Weights of a small transformer language model: width 256.
Each number is 50 + 10 x the weight over its row's rms, rounded and kept within 0 to 99. Layers, rows and columns count from 0. The size before them is the row's rms in percent of the matrix's.

# layer 10 MLP up, 1280x256, rms 0.151, rows 505-611, columns 96-127
094:68 55 59 24 33 55 48 50 37 42 37 43 43 54 53 55 45 35 58 55 51 49 30 68 47 52 61 56 62 33 47 39
099:26 59 62 54 44 54 49 54 75 64 46 47 40 41 63 54 41 35 43 28 46 51 49 57 42 64 57 50 55 56 38 55
099:39 49 60 62 54 47 40 55 38 73 54 40 50 52 40 49 56 50 44 42 53 49 39 44 41 32 39 51 27 55 53 60
096:37 57 70 63 42 52 65 39 49 54 31 60 45 53 47 58 60 59 59 56 58 43 63 47 40 43 42 59 39 51 45 49
087:51 56 49 42 50 42 48 46 42 42 48 58 52 43 36 58 46 54 43 47 37 40 42 46 57 53 62 33 48 61 54 57
102:42 36 50 34 59 60 47 53 40 43 51 37 41 42 53 62 37 53 65 49 42 52 38 34 23 45 54 49 51 56 52 42
097:53 61 38 63 65 50 37 53 41 29 54 46 47 57 50 48 47 55 30 58 47 33 48 41 42 32 27 60 60 58 46 24
098:37 45 40 53 44 52 60 56 29 48 43 44 26 58 61 49 33 51 59 46 48 56 39 72 49 43 65 36 56 54 27 51
103:47 58 54 56 50 35 45 46 52 36 53 61 57 76 43 59 41 62 44 55 50 37 45 59 59 65 54 60 48 52 40 52
101:49 57 61 71 44 44 46 47 39 50 65 50 56 44 40 60 46 47 59 44 46 55 66 59 40 51 56 62 49 41 40 48
109:60 53 52 41 60 45 62 53 64 23 54 42 55 34 57 54 42 59 55 64 80 41 44 56 63 57 50 59 37 41 68 66
100:41 55 61 56 34 44 36 48 53 49 42 44 46 46 46 59 55 54 57 60 50 39 57 51 52 36 48 51 27 63 51 54
102:46 71 59 39 47 48 40 45 44 53 45 46 41 65 41 44 49 50 53 51 37 67 59 67 45 34 52 68 63 38 40 46
082:62 48 54 58 51 58 55 57 32 60 64 55 45 35 52 59 45 57 46 42 57 51 51 46 68 47 51 55 44 52 50 42
096:56 55 48 54 40 57 45 42 79 44 50 60 62 63 44 49 53 55 58 49 77 55 56 39 57 52 59 47 58 54 53 57
098:42 39 43 53 45 37 61 39 62 52 46 24 61 59 51 46 49 60 40 48 46 61 44 54 58 53 47 63 35 40 62 51
094:48 47 50 38 58 44 55 46 37 57 58 47 40 49 56 67 40 50 51 40 48 46 59 51 51 41 34 54 48 51 58 48
097:60 59 43 54 35 64 75 51 35 55 55 53 66 77 49 46 49 51 61 54 44 37 64 57 50 63 55 60 41 46 37 57
101:54 56 55 68 66 44 54 46 57 51 38 29 50 67 45 49 52 50 44 44 51 49 56 33 53 47 50 52 60 52 49 36
091:54 45 52 58 51 52 51 56 54 58 55 48 67 35 44 35 42 57 29 43 67 50 65 43 35 33 44 64 73 58 54 48
092:23 55 47 60 55 64 58 38 50 57 59 44 67 70 50 51 55 42 54 37 45 58 33 52 74 41 54 53 33 67 37 38
104:44 39 41 34 48 48 47 59 66 62 43 34 54 46 66 57 67 52 42 50 49 52 38 50 71 50 36 64 57 61 56 34
103:56 43 52 48 39 53 44 38 58 71 31 51 57 64 51 35 57 53 68 61 80 48 50 43 47 43 45 38 46 53 48 59
095:56 63 21 46 59 66 50 53 42 40 40 33 57 49 49 47 49 44 60 52 46 58 63 48 37 50 58 38 57 40 56 37
098:54 49 44 27 57 62 47 50 42 53 27 47 53 57 55 69 55 16 45 70 53 38 48 46 37 52 57 51 44 47 43 41
094:46 53 43 53 59 56 56 46 53 52 30 67 54 48 41 56 46 52 39 28 47 65 56 68 50 51 66 38 30 45 56 40
084:38 51 49 46 53 51 38 56 59 63 53 57 71 45 59 61 38 52 45 44 43 41 55 52 45 21 46 53 55 56 38 55
089:49 56 41 44 47 63 45 84 44 32 50 52 47 48 58 50 40 67 36 41 65 48 64 47 37 49 57 59 52 57 58 49
101:54 64 53 48 49 58 51 45 35 40 48 44 53 50 28 56 52 42 62 54 38 40 40 45 34 59 52 37 40 42 66 40
108:53 41 40 53 60 46 54 67 50 62 60 55 46 70 59 60 52 51 58 49 33 35 48 42 53 56 45 49 42 52 50 72
091:49 51 27 60 43 58 52 41 55 48 55 46 60 58 27 42 41 49 54 38 95 46 34 59 42 46 36 55 63 52 70 52
123:55 31 44 57 64 65 60 58 50 60 58 50 37 35 66 57 37 44 60 33 46 67 29 58 59 57 45 41 52 37 59 61
097:62 59 42 60 49 68 64 60 49 52 56 54 49 45 45 55 45 61 42 48 41 37 54 43 52 47 47 55 56 71 60 49
083:58 38 45 43 52 40 66 34 47 42 44 48 41 42 55 59 33 48 53 55 45 19 59 48 52 56 49 51 44 44 54 50
127:51 36 51 51 44 48 51 70 63 51 54 24 52 38 62 69 67 62 36 71 36 50 47 57 60 61 42 52 43 48 24 42
100:42 48 42 57 33 53 50 32 61 65 68 57 46 40 45 56 42 46 57 47 37 72 51 48 52 63 47 50 48 59 55 61
100:38 38 44 74 60 41 63 68 45 74 36 31 51 62 54 60 50 51 61 30 47 48 40 57 48 52 38 51 50 48 62 61
105:54 42 55 49 49 35 47 47 40 69 28 49 58 62 46 43 49 40 66 51 53 59 55 67 29 43 49 39 49 54 46 55
114:52 46 51 46 49 57 47 30 46 54 44 55 31 51 52 58 57 23 55 64 48 52 24 58 59 55 40 31 42 65 32 60
089:52 34 46 47 47 48 43 59 63 39 55 49 49 38 41 47 71 34 62 48 36 45 45 36 34 60 37 59 65 73 38 44
090:55 57 52 45 45 70 43 57 52 66 49 47 39 62 54 64 55 46 56 55 43 17 61 36 46 42 45 43 46 59 42 70
106:49 25 46 37 63 55 48 55 46 42 37 51 52 50 50 37 47 39 48 54 73 41 40 48 44 62 49 55 42 46 51 61
097:51 55 53 39 40 53 33 58 58 33 57 49 51 67 67 55 49 58 48 35 67 52 50 60 50 46 37 33 54 44 56 39
098:48 49 26 48 36 51 54 45 53 42 41 58 51 35 50 58 52 38 58 50 49 61 67 63 38 61 43 48 32 27 67 52
103:33 60 47 52 37 61 50 52 51 39 39 58 55 45 60 52 47 56 43 62 39 58 41 58 44 59 48 44 44 47 34 54
106:59 38 45 73 57 55 49 55 50 48 40 35 64 52 34 49 21 60 65 53 75 48 41 38 34 47 36 61 42 41 52 48
096:43 44 53 60 51 40 53 55 51 56 26 48 64 49 55 29 37 62 50 42 40 57 51 48 60 52 48 60 49 28 56 54
111:59 40 49 51 62 52 25 37 67 56 63 62 60 30 44 55 53 49 42 50 41 56 49 49 58 44 50 40 64 56 41 63
098:12 54 58 44 53 49 62 59 57 41 54 57 64 42 48 40 48 64 43 58 33 38 47 68 54 46 48 56 42 53 36 51
099:46 30 48 46 52 52 54 62 73 57 67 49 39 59 32 49 39 48 47 52 66 50 56 39 37 41 45 57 54 45 67 39
091:40 35 34 67 42 49 50 59 65 54 71 62 47 48 50 52 33 26 35 63 41 60 53 68 53 36 42 49 35 45 59 56
089:59 55 50 42 33 55 57 48 43 44 40 46 46 57 52 42 41 54 38 49 51 40 53 32 62 64 29 47 35 64 53 60
097:57 43 62 54 53 46 52 48 57 32 50 31 52 53 58 56 37 50 44 51 47 51 48 67 48 54 49 67 44 30 44 62
097:49 57 46 49 21 54 58 60 36 54 55 51 48 27 43 43 52 62 48 56 45 56 43 49 61 55 51 42 59 25 56 56
097:54 49 45 35 48 42 42 44 44 48 54 58 51 65 46 46 62 46 65 46 50 59 55 36 55 51 51 44 45 44 46 77
096:49 41 27 47 53 75 40 48 38 43 56 57 39 56 58 66 48 53 57 52 55 49 57 45 53 44 58 49 50 45 51 59
098:52 44 58 51 45 54 48 52 73 47 54 30 48 46 51 54 55 45 51 55 48 64 34 51 43 56 33 41 51 38 52 31
102:39 28 44 44 58 59 40 63 51 45 47 38 59 45 41 67 57 40 58 54 47 55 63 39 59 57 54 65 58 49 29 45
095:50 35 57 60 49 41 34 64 63 42 63 53 56 60 50 49 40 51 49 45 72 36 57 45 55 56 34 46 32 42 44 54
083:58 39 51 61 48 46 35 48 43 45 52 40 74 59 43 48 48 64 51 48 46 40 58 53 63 50 48 71 57 28 50 60
096:66 49 67 51 42 48 35 52 47 68 20 35 52 58 32 44 32 66 63 49 71 47 41 53 56 47 41 61 68 63 58 47
093:73 56 41 74 57 53 50 58 51 68 58 58 57 36 54 49 32 48 48 53 40 42 53 53 39 45 51 67 48 37 56 58
105:49 49 57 61 45 48 52 47 56 52 55 48 52 71 48 53 54 46 46 23 49 54 45 46 29 59 43 50 52 53 65 54
100:40 52 31 58 59 50 47 44 55 45 57 67 68 55 56 39 65 71 49 47 44 29 55 41 61 40 41 53 58 62 38 47
100:52 41 45 43 53 48 43 49 61 51 65 52 56 53 40 57 49 47 62 55 55 36 65 56 56 22 60 61 62 39 47 62
089:54 62 53 64 44 42 43 36 48 62 39 47 40 61 59 47 40 54 64 55 39 52 53 48 51 49 52 55 55 26 34 41
083:52 39 39 46 34 44 45 45 47 61 51 57 52 52 51 43 77 68 54 52 65 45 66 63 44 40 50 50 49 59 58 53
101:41 38 29 46 41 48 55 43 48 69 56 49 57 70 56 45 68 40 40 52 52 40 53 30 53 48 54 43 46 58 64 31
091:57 51 47 65 52 72 35 38 51 49 51 60 57 59 29 49 31 57 47 51 66 60 56 43 39 65 44 55 58 43 39 54
094:53 48 87 59 46 55 54 48 48 45 67 54 48 43 59 56 49 69 52 57 35 69 45 40 51 58 48 67 37 55 56 51
098:50 51 53 54 45 61 44 47 61 58 41 48 35 38 51 42 67 51 53 47 76 48 56 59 60 43 32 46 50 60 44 43
093:57 52 55 24 54 43 53 38 57 42 50 41 29 61 61 49 39 57 61 50 47 32 33 52 35 61 68 52 42 57 49 39
102:39 51 51 52 47 42 48 42 42 45 44 45 60 61 55 83 47 56 39 64 58 42 53 40 63 61 59 47 38 53 56 41
103:37 34 51 50 58 59 36 45 52 57 47 29 60 68 52 42 46 51 36 54 50 54 74 41 53 49 30 57 48 40 72 52
097:44 52 47 37 49 57 40 41 58 48 57 75 68 59 58 45 69 46 66 39 54 60 43 56 43 56 51 50 45 59 54 55
085:52 36 53 49 52 53 54 54 63 25 62 46 64 63 70 55 56 56 49 60 45 43 48 39 41 49 60 49 66 47 52 66
103:48 49 42 35 50 53 53 67 67 77 30 57 45 41 65 50 56 34 33 53 49 53 43 38 40 55 53 50 36 47 38 40
106:43 61 59 48 41 51 52 49 48 38 44 29 70 49 50 50 46 53 50 59 49 72 36 43 42 33 27 55 48 37 60 32
087:64 58 67 50 29 48 62 58 51 52 38 72 51 44 68 68 56 46 57 68 77 57 38 39 51 37 62 51 40 43 66 45
100:57 42 57 52 53 53 48 68 44 54 45 62 55 71 67 44 58 72 46 45 55 45 46 38 26 36 42 50 40 34 46 59
096:49 53 48 47 65 63 64 55 44 51 66 47 69 64 49 40 64 63 57 55 66 57 45 44 53 50 36 64 47 69 54 40
109:43 41 40 47 47 37 50 51 42 44 66 60 53 43 49 64 61 63 51 50 52 50 45 38 51 51 61 50 45 65 51 43
106:23 47 50 60 54 57 43 52 56 41 42 49 65 52 49 58 62 53 61 42 49 38 44 55 54 25 47 78 51 54 45 42
119:59 63 43 43 41 41 51 49 50 62 37 37 53 68 44 62 46 53 50 50 64 50 55 43 41 55 60 57 49 51 50 59
096:55 49 46 38 43 35 46 59 58 53 50 36 54 57 52 36 62 49 57 42 53 75 37 63 47 40 38 48 45 41 44 43
102:56 44 49 42 56 60 44 40 59 68 45 55 55 58 41 62 37 50 57 49 81 56 39 50 51 59 29 37 58 49 38 55
107:56 53 42 58 52 48 42 50 47 50 52 54 60 38 45 44 51 54 53 64 43 40 47 52 52 59 50 61 42 70 48 66
130:48 47 39 45 36 54 44 47 54 44 54 43 79 53 53 47 48 59 46 54 61 51 54 72 49 65 52 42 60 43 75 36
091:48 59 48 37 26 59 37 62 36 80 36 55 39 49 48 45 48 29 64 52 52 61 62 70 35 58 47 54 44 60 66 43
101:53 52 32 53 46 46 33 54 44 53 33 50 47 36 43 43 45 48 48 36 61 63 50 36 45 50 43 54 39 47 36 36
108:54 56 36 64 59 41 38 45 41 50 56 29 53 52 50 31 57 47 54 43 59 30 66 76 54 62 57 53 52 57 49 49
113:59 44 47 55 33 42 43 33 45 42 52 44 58 51 47 46 45 64 50 50 48 42 54 63 57 67 55 49 56 37 57 52
087:52 56 54 52 34 32 55 60 51 53 32 40 62 60 41 52 39 48 61 66 57 46 52 44 36 46 65 46 49 45 47 64
095:48 32 39 52 57 44 33 50 55 54 61 52 51 59 53 55 61 33 45 57 44 56 36 59 55 46 49 55 51 27 50 55
114:55 60 38 43 42 74 48 55 55 49 39 49 29 47 40 59 50 56 60 49 29 51 49 50 29 62 47 49 43 27 68 53
099:60 68 48 42 56 65 52 56 48 42 47 63 50 38 31 57 47 52 50 38 54 40 57 59 47 52 38 51 59 49 46 33
108:43 40 36 48 63 45 47 62 58 41 61 53 52 37 69 62 48 64 40 44 55 34 39 47 52 58 46 61 50 49 44 49
113:55 58 68 52 51 49 37 52 57 55 67 70 51 54 41 41 49 38 56 51 49 44 44 43 63 61 56 49 55 42 48 61
098:50 46 49 56 61 42 38 44 62 60 56 49 62 47 62 48 60 63 34 63 55 55 64 42 45 49 39 53 42 50 54 50
082:50 48 61 51 45 60 61 48 45 58 41 37 59 40 54 37 54 40 52 57 37 44 55 58 50 51 47 57 47 57 69 50
102:35 35 39 63 50 71 50 48 49 45 61 52 60 42 43 41 55 50 41 42 78 67 36 62 41 64 39 49 38 56 52 52
094:55 53 37 47 35 60 45 51 54 58 53 56 52 38 55 47 51 56 60 33 54 34 68 45 56 49 38 39 51 38 40 56
106:57 54 52 49 41 39 56 39 59 45 56 49 43 50 39 55 52 38 50 42 44 58 55 57 59 45 47 61 51 32 45 37
109:44 46 74 65 55 41 51 43 38 56 56 51 53 73 38 59 52 46 53 52 50 55 54 55 53 51 43 48 40 50 54 19
111:51 68 70 44 54 59 50 38 64 49 50 54 52 48 45 48 45 46 45 58 50 37 54 39 58 40 54 50 58 40 53 60
107:64 74 60 62 49 63 39 47 56 37 53 62 48 38 58 52 44 52 58 37 29 58 44 55 48 40 55 29 63 41 64 38
090:41 66 36 41 67 39 50 55 64 53 38 61 39 40 38 65 59 54 39 49 39 42 51 62 55 44 41 57 49 38 63 71
# layer 10 MLP down (transposed), 1280x256, rms 0.119, rows 505-611, columns 96-127
093:64 66 50 53 46 44 40 46 52 37 39 43 29 52 37 55 65 33 39 32 52 48 58 29 44 51 43 47 51 32 43 46
103:65 50 54 37 42 43 42 40 71 46 56 50 40 58 48 61 42 49 59 74 39 56 43 69 55 37 47 67 31 33 55 39
100:62 61 49 53 69 59 51 39 49 52 55 48 49 47 37 46 52 40 66 55 59 41 39 46 42 37 36 50 37 47 31 58
095:42 34 44 50 45 45 40 49 50 61 48 55 70 55 52 51 34 47 48 54 59 65 33 33 52 46 53 49 66 49 61 56
086:37 65 53 62 41 59 39 54 45 39 28 56 44 37 67 45 61 59 34 46 38 43 58 52 49 43 63 47 35 58 46 71
098:41 45 56 51 52 53 49 61 50 42 58 55 42 46 38 45 51 57 48 67 50 36 55 35 38 30 52 46 51 75 59 48
094:46 50 38 33 37 41 66 66 56 40 53 66 43 42 64 59 59 53 31 59 61 54 48 63 43 34 44 40 59 41 50 59
103:41 61 57 59 45 59 38 41 60 52 54 46 36 37 33 31 36 46 57 38 46 62 72 70 42 50 50 61 61 51 47 46
109:42 45 48 60 52 59 56 79 46 35 51 39 47 46 45 36 48 56 63 45 24 46 53 54 57 49 35 52 48 49 54 53
095:46 38 47 48 26 39 44 49 47 37 65 50 60 53 42 46 57 55 38 42 57 34 47 59 54 59 54 33 46 40 52 53
106:45 48 70 52 57 60 60 39 54 53 44 34 51 37 42 54 50 49 56 60 46 38 62 62 55 52 41 35 65 53 54 70
107:46 64 35 52 61 48 51 49 42 62 54 44 50 55 45 41 46 52 31 48 46 54 80 50 52 55 44 41 43 55 45 66
100:46 31 65 68 68 56 37 62 39 72 36 58 31 56 43 46 47 46 46 50 50 33 61 46 38 50 55 36 46 51 58 56
090:65 60 49 54 47 39 53 54 48 53 49 44 61 43 59 56 59 65 54 41 40 43 33 42 51 66 51 34 48 49 42 51
098:61 50 43 47 64 45 30 52 40 64 34 33 46 40 47 28 31 29 46 59 45 46 52 48 47 64 70 46 54 42 56 55
102:57 40 39 64 50 45 51 58 45 49 43 44 56 48 31 40 53 46 43 43 72 48 53 68 67 39 58 43 50 38 49 52
100:66 37 52 47 45 53 40 48 59 55 63 55 57 59 49 22 45 67 62 37 43 44 44 42 53 48 44 41 39 55 72 42
106:57 39 69 44 30 58 58 42 64 57 40 48 58 73 45 38 66 53 63 58 51 64 43 55 59 63 50 55 44 56 44 48
094:57 48 62 54 61 33 41 34 68 54 39 62 62 54 49 26 50 46 50 67 64 55 58 51 46 45 52 58 49 50 54 43
095:51 46 50 57 44 26 37 53 57 42 53 59 47 49 51 36 58 52 44 43 56 59 60 40 59 50 32 35 48 46 54 44
099:50 68 67 46 46 31 44 48 47 43 45 40 53 53 49 70 38 52 51 38 51 55 55 55 38 49 51 23 30 43 42 32
107:49 41 51 28 54 51 51 44 56 76 44 43 61 67 36 56 50 42 57 47 45 55 31 44 69 49 46 53 59 50 40 60
103:44 51 54 51 41 56 44 49 55 61 50 50 66 48 51 60 37 38 63 52 61 46 51 44 40 29 45 62 75 47 46 56
097:59 51 54 68 64 50 59 47 50 40 49 45 54 59 25 61 38 42 40 34 38 54 74 38 58 62 63 39 39 63 34 60
100:45 43 47 39 50 50 49 52 60 45 71 43 57 70 55 54 59 50 49 46 50 46 58 50 51 40 36 59 47 41 66 19
099:49 38 44 57 48 60 50 45 50 40 54 39 60 59 64 41 53 60 55 63 46 38 55 59 61 42 41 57 46 61 37 62
089:47 49 53 50 50 54 54 36 66 50 62 41 54 39 36 63 47 46 67 44 40 49 43 52 54 35 43 62 34 48 49 58
097:55 52 55 41 62 46 57 41 41 54 46 42 48 43 57 58 54 47 81 53 59 57 40 63 53 47 52 42 29 53 49 48
107:67 41 56 38 43 44 51 39 47 46 43 43 48 39 68 50 40 48 51 56 58 44 61 34 64 54 48 44 37 57 47 51
109:53 55 51 49 35 75 53 52 49 46 42 57 30 64 35 50 50 49 59 48 47 50 57 53 57 47 54 55 45 43 62 55
093:65 62 54 44 65 56 56 48 54 52 44 68 59 40 62 56 56 46 60 51 37 52 58 54 44 41 61 53 56 39 67 57
119:73 87 54 56 51 66 39 54 46 58 52 44 40 49 45 56 47 55 57 44 58 49 50 66 57 37 43 65 42 56 60 53
098:67 56 52 46 58 47 57 44 63 45 42 52 39 58 48 66 55 42 50 52 57 60 51 54 44 44 46 43 47 48 48 56
080:44 40 43 57 49 56 54 39 44 43 44 47 45 53 54 46 77 39 36 61 54 28 56 46 56 64 43 40 53 38 48 45
123:52 43 40 52 76 60 69 40 59 50 43 40 56 52 50 71 67 50 47 81 42 39 28 43 47 57 55 57 49 57 38 25
101:54 42 63 53 54 47 50 28 35 41 54 51 60 36 68 43 53 53 55 54 43 44 38 50 56 48 39 50 54 33 38 39
107:36 56 47 62 51 37 45 53 59 54 48 53 45 48 59 51 52 41 37 42 49 43 51 48 24 60 62 54 56 54 57 61
102:33 43 56 58 58 51 46 54 54 50 51 41 52 43 41 45 68 49 30 42 64 60 71 60 71 63 54 45 50 52 50 52
118:62 46 49 39 50 42 58 44 38 49 70 54 40 50 54 43 66 49 48 48 56 51 44 59 56 51 50 46 56 34 45 48
094:55 53 61 46 61 42 43 55 44 44 48 47 57 34 48 51 58 44 52 46 55 55 58 47 42 52 34 43 55 61 68 49
097:60 55 72 35 34 50 23 44 55 44 55 62 55 37 47 46 52 68 42 27 61 67 41 41 61 73 56 18 50 57 61 41
106:46 54 47 40 41 44 61 64 69 48 64 61 40 48 51 54 62 34 64 51 52 41 57 59 46 64 42 44 68 55 46 47
095:36 63 55 51 33 55 65 49 31 61 39 69 50 58 53 42 53 51 50 49 54 61 51 58 78 36 48 57 44 47 32 57
101:55 65 76 55 58 59 39 58 42 59 39 56 55 48 53 58 54 52 55 52 43 51 57 53 58 30 54 41 50 57 45 54
105:53 40 58 68 54 53 48 46 43 44 55 51 52 35 64 52 35 46 47 52 55 54 56 55 62 52 43 64 64 48 48 39
109:46 58 37 61 45 56 47 44 59 47 46 51 36 57 39 68 52 42 43 33 42 50 47 48 38 48 62 54 42 36 43 36
089:43 52 57 58 45 40 57 54 51 50 51 48 54 58 54 15 59 44 70 51 74 51 35 31 56 52 55 51 42 47 37 48
115:51 53 58 49 26 42 57 58 44 47 68 46 50 72 61 52 63 65 57 48 48 61 40 50 31 40 40 56 48 51 46 48
097:48 83 47 58 48 59 61 38 42 53 40 52 57 50 50 45 38 43 21 55 34 64 41 53 48 39 35 50 36 41 51 74
100:37 50 50 66 59 45 58 54 66 53 67 47 42 54 54 52 69 49 50 62 60 69 50 40 50 54 42 55 61 59 56 60
096:55 36 61 67 48 50 40 51 40 43 42 44 43 47 39 49 64 63 62 33 52 36 48 47 38 46 57 55 66 56 49 52
090:48 44 52 32 53 48 60 28 51 41 59 52 39 59 50 49 50 51 55 52 55 30 61 53 56 32 51 52 62 39 73 53
103:70 54 45 63 40 53 53 51 38 41 59 41 47 54 42 50 50 48 78 58 48 37 36 58 53 46 37 46 62 50 44 46
099:55 52 43 54 46 55 52 49 56 37 44 65 56 47 28 36 56 25 63 72 50 55 54 63 54 56 46 42 46 45 52 41
092:31 53 40 47 50 43 51 58 51 57 47 38 49 60 45 53 49 57 39 63 58 54 48 46 47 70 57 53 48 44 46 61
103:46 39 74 48 46 53 40 55 61 31 35 64 45 58 52 45 49 47 40 51 61 52 58 45 76 57 47 63 58 41 55 41
094:36 51 68 51 79 56 42 44 56 46 51 29 39 45 44 46 56 52 62 50 43 46 44 40 52 57 51 62 67 51 50 41
110:54 61 46 41 56 64 48 45 56 46 55 36 43 59 35 57 46 52 39 55 44 61 58 48 32 51 46 65 36 40 57 51
098:31 44 39 70 48 43 49 73 52 44 43 47 61 71 53 55 54 40 41 54 52 47 44 65 54 47 50 55 49 48 45 46
089:60 54 63 48 53 54 47 30 40 62 58 54 48 52 68 48 42 44 58 44 65 58 39 56 54 56 43 50 37 53 40 49
098:51 49 57 55 51 51 50 61 67 59 51 35 58 41 62 41 52 49 44 44 28 40 52 50 66 52 38 38 54 32 45 49
101:40 43 36 50 45 46 29 52 37 61 58 68 43 39 54 51 61 45 51 79 42 37 39 46 38 52 46 58 43 43 49 55
096:52 60 45 58 66 44 47 49 45 40 30 45 45 55 49 33 52 58 26 53 46 68 46 32 60 47 73 60 71 61 63 62
101:42 49 54 37 41 39 65 63 52 46 56 51 55 35 50 73 66 66 60 42 51 58 34 42 55 45 51 43 46 44 50 41
106:46 52 41 49 56 51 58 36 47 56 45 56 48 48 40 51 38 68 49 35 51 41 47 63 53 47 40 55 44 56 56 53
081:58 46 55 58 48 46 66 67 48 54 58 62 55 47 57 47 48 52 57 57 61 28 54 48 53 38 60 54 46 38 45 57
083:62 37 52 55 45 45 67 64 42 53 61 58 60 52 54 40 47 54 42 54 61 66 39 54 43 42 54 65 50 52 35 46
103:53 33 59 32 51 51 38 46 61 41 43 31 35 56 69 46 47 74 59 47 37 58 26 46 59 49 56 63 31 46 51 47
096:50 57 38 45 60 42 60 60 52 51 43 54 54 58 41 37 62 47 73 55 73 62 39 49 52 53 24 50 53 33 42 54
103:51 46 64 44 59 46 62 20 44 37 54 43 62 33 40 47 44 45 51 40 38 31 53 75 56 48 35 40 55 60 41 50
089:56 58 21 54 45 47 39 39 69 53 57 62 19 36 44 57 57 76 66 27 70 52 56 60 52 53 52 60 52 60 46 34
098:32 63 57 43 61 68 26 38 43 38 48 32 56 52 62 57 43 47 59 48 57 43 58 46 44 55 42 43 53 37 40 43
105:34 62 51 40 57 33 59 61 64 50 53 29 50 51 36 47 36 49 50 44 39 54 31 28 63 41 49 41 33 56 32 49
095:42 51 55 53 62 67 27 53 53 44 34 45 41 70 49 58 64 51 48 55 57 63 38 57 35 56 52 46 70 43 70 47
097:58 48 50 50 66 50 47 49 41 68 39 46 53 62 55 34 68 41 60 39 52 36 36 54 48 44 63 33 62 61 50 52
092:41 53 42 54 40 45 58 62 48 56 39 48 65 57 44 48 43 46 48 44 41 52 45 63 53 69 37 45 44 51 69 35
098:37 41 51 58 45 58 36 57 48 55 25 35 34 48 57 60 59 60 33 51 41 61 42 63 41 33 66 41 57 37 44 45
095:54 55 50 50 49 47 48 47 48 44 37 59 56 42 58 68 61 73 42 48 47 51 51 59 53 58 64 55 56 64 59 42
089:36 53 54 58 49 47 50 43 59 37 55 54 42 34 45 47 46 57 38 65 60 40 49 73 54 43 45 42 37 52 58 46
103:35 55 47 52 56 52 49 26 66 41 40 50 57 56 50 52 49 63 45 45 65 56 43 37 47 42 43 53 60 38 51 43
094:58 54 52 47 36 49 46 56 47 58 75 51 64 55 47 50 41 60 49 59 45 64 55 49 58 41 49 46 46 38 68 48
111:54 47 49 46 42 43 60 59 51 34 70 47 46 61 61 52 53 45 50 55 56 44 57 60 43 45 35 43 56 55 43 55
111:33 36 54 49 61 53 44 47 34 50 45 58 69 33 57 29 38 39 67 51 47 41 46 67 41 45 58 51 50 42 44 56
112:48 49 53 55 35 51 48 49 34 69 46 48 44 54 56 50 41 65 49 44 46 48 50 43 51 44 46 34 42 48 67 37
098:41 57 49 59 65 40 58 59 69 57 55 51 49 41 29 37 56 41 54 51 35 59 54 53 50 50 57 39 42 32 49 48
095:52 60 44 44 56 58 60 39 59 41 35 48 29 42 44 48 57 34 53 41 50 61 47 63 54 58 56 34 54 24 50 52
113:48 41 68 37 56 42 69 40 51 48 54 50 53 47 38 50 30 55 51 60 47 62 57 64 56 38 70 60 51 49 50 44
108:60 54 57 60 39 53 40 52 56 60 65 52 61 47 61 33 58 44 50 59 58 54 63 54 61 47 63 44 47 38 48 45
099:54 59 41 49 60 60 42 73 31 41 59 40 61 55 67 28 62 45 57 44 50 49 36 53 62 46 39 50 38 52 59 51
100:48 39 32 57 51 41 40 58 51 50 37 33 58 52 48 43 48 63 22 38 49 54 48 58 59 58 51 50 40 77 33 28
106:48 60 54 43 53 36 51 56 49 50 58 55 53 44 33 60 34 46 65 43 70 42 67 24 47 50 50 44 56 43 38 53
110:50 59 52 58 56 32 58 60 62 50 54 34 51 32 44 19 45 67 62 50 64 43 50 58 59 59 52 48 61 66 59 40
095:60 52 35 44 48 55 64 40 52 55 45 61 49 46 64 35 41 49 42 45 57 42 62 47 65 47 33 44 42 54 56 56
089:41 41 44 55 46 63 44 65 42 44 51 54 38 49 70 17 47 51 64 59 46 46 53 57 42 56 54 57 45 40 56 56
104:56 41 54 58 59 66 46 46 50 50 43 57 44 57 69 58 46 52 57 45 32 57 64 45 52 61 36 68 64 39 51 38
096:38 45 38 53 64 52 48 35 46 56 57 33 45 59 61 38 45 43 46 62 37 58 46 45 52 46 50 41 46 59 50 63
104:44 52 54 41 47 59 55 50 48 47 52 58 56 46 57 50 37 64 44 56 53 44 60 36 51 54 46 47 55 70 30 28
106:60 35 57 57 56 31 43 49 57 45 67 56 58 38 53 55 47 42 48 52 48 47 43 53 42 65 32 51 72 43 49 49
094:42 60 57 51 54 46 50 55 57 65 56 54 60 55 54 38 57 42 44 59 50 52 60 53 67 37 68 48 33 55 55 62
086:49 48 58 52 57 41 39 43 31 56 47 43 62 51 54 45 58 55 59 46 47 56 71 61 55 45 52 51 46 52 51 35
099:23 43 49 53 66 47 39 48 46 48 31 41 58 39 51 50 66 50 47 48 67 58 50 57 54 47 57 32 38 39 62 66
100:53 47 26 41 45 48 36 52 49 37 52 52 57 38 45 57 42 53 45 44 46 66 40 36 42 50 45 62 72 59 41 25
102:68 59 59 44 52 49 33 37 40 50 56 59 31 65 56 27 54 48 66 58 61 53 41 49 30 53 38 38 42 61 48 45
112:40 43 55 45 51 19 78 57 36 32 60 40 59 54 48 63 52 43 53 59 46 27 70 51 60 49 44 57 42 36 49 56
113:54 50 50 48 54 61 54 57 57 54 30 47 59 44 41 64 67 48 49 68 50 59 52 41 47 42 50 37 67 56 44 57
107:51 68 43 57 63 55 41 33 63 50 43 53 47 52 53 47 47 58 50 53 48 52 51 41 49 49 56 63 34 46 56 46
101:51 60 46 54 52 41 68 48 63 42 42 49 50 46 50 49 43 56 60 54 56 37 64 37 42 50 39 54 46 43 58 72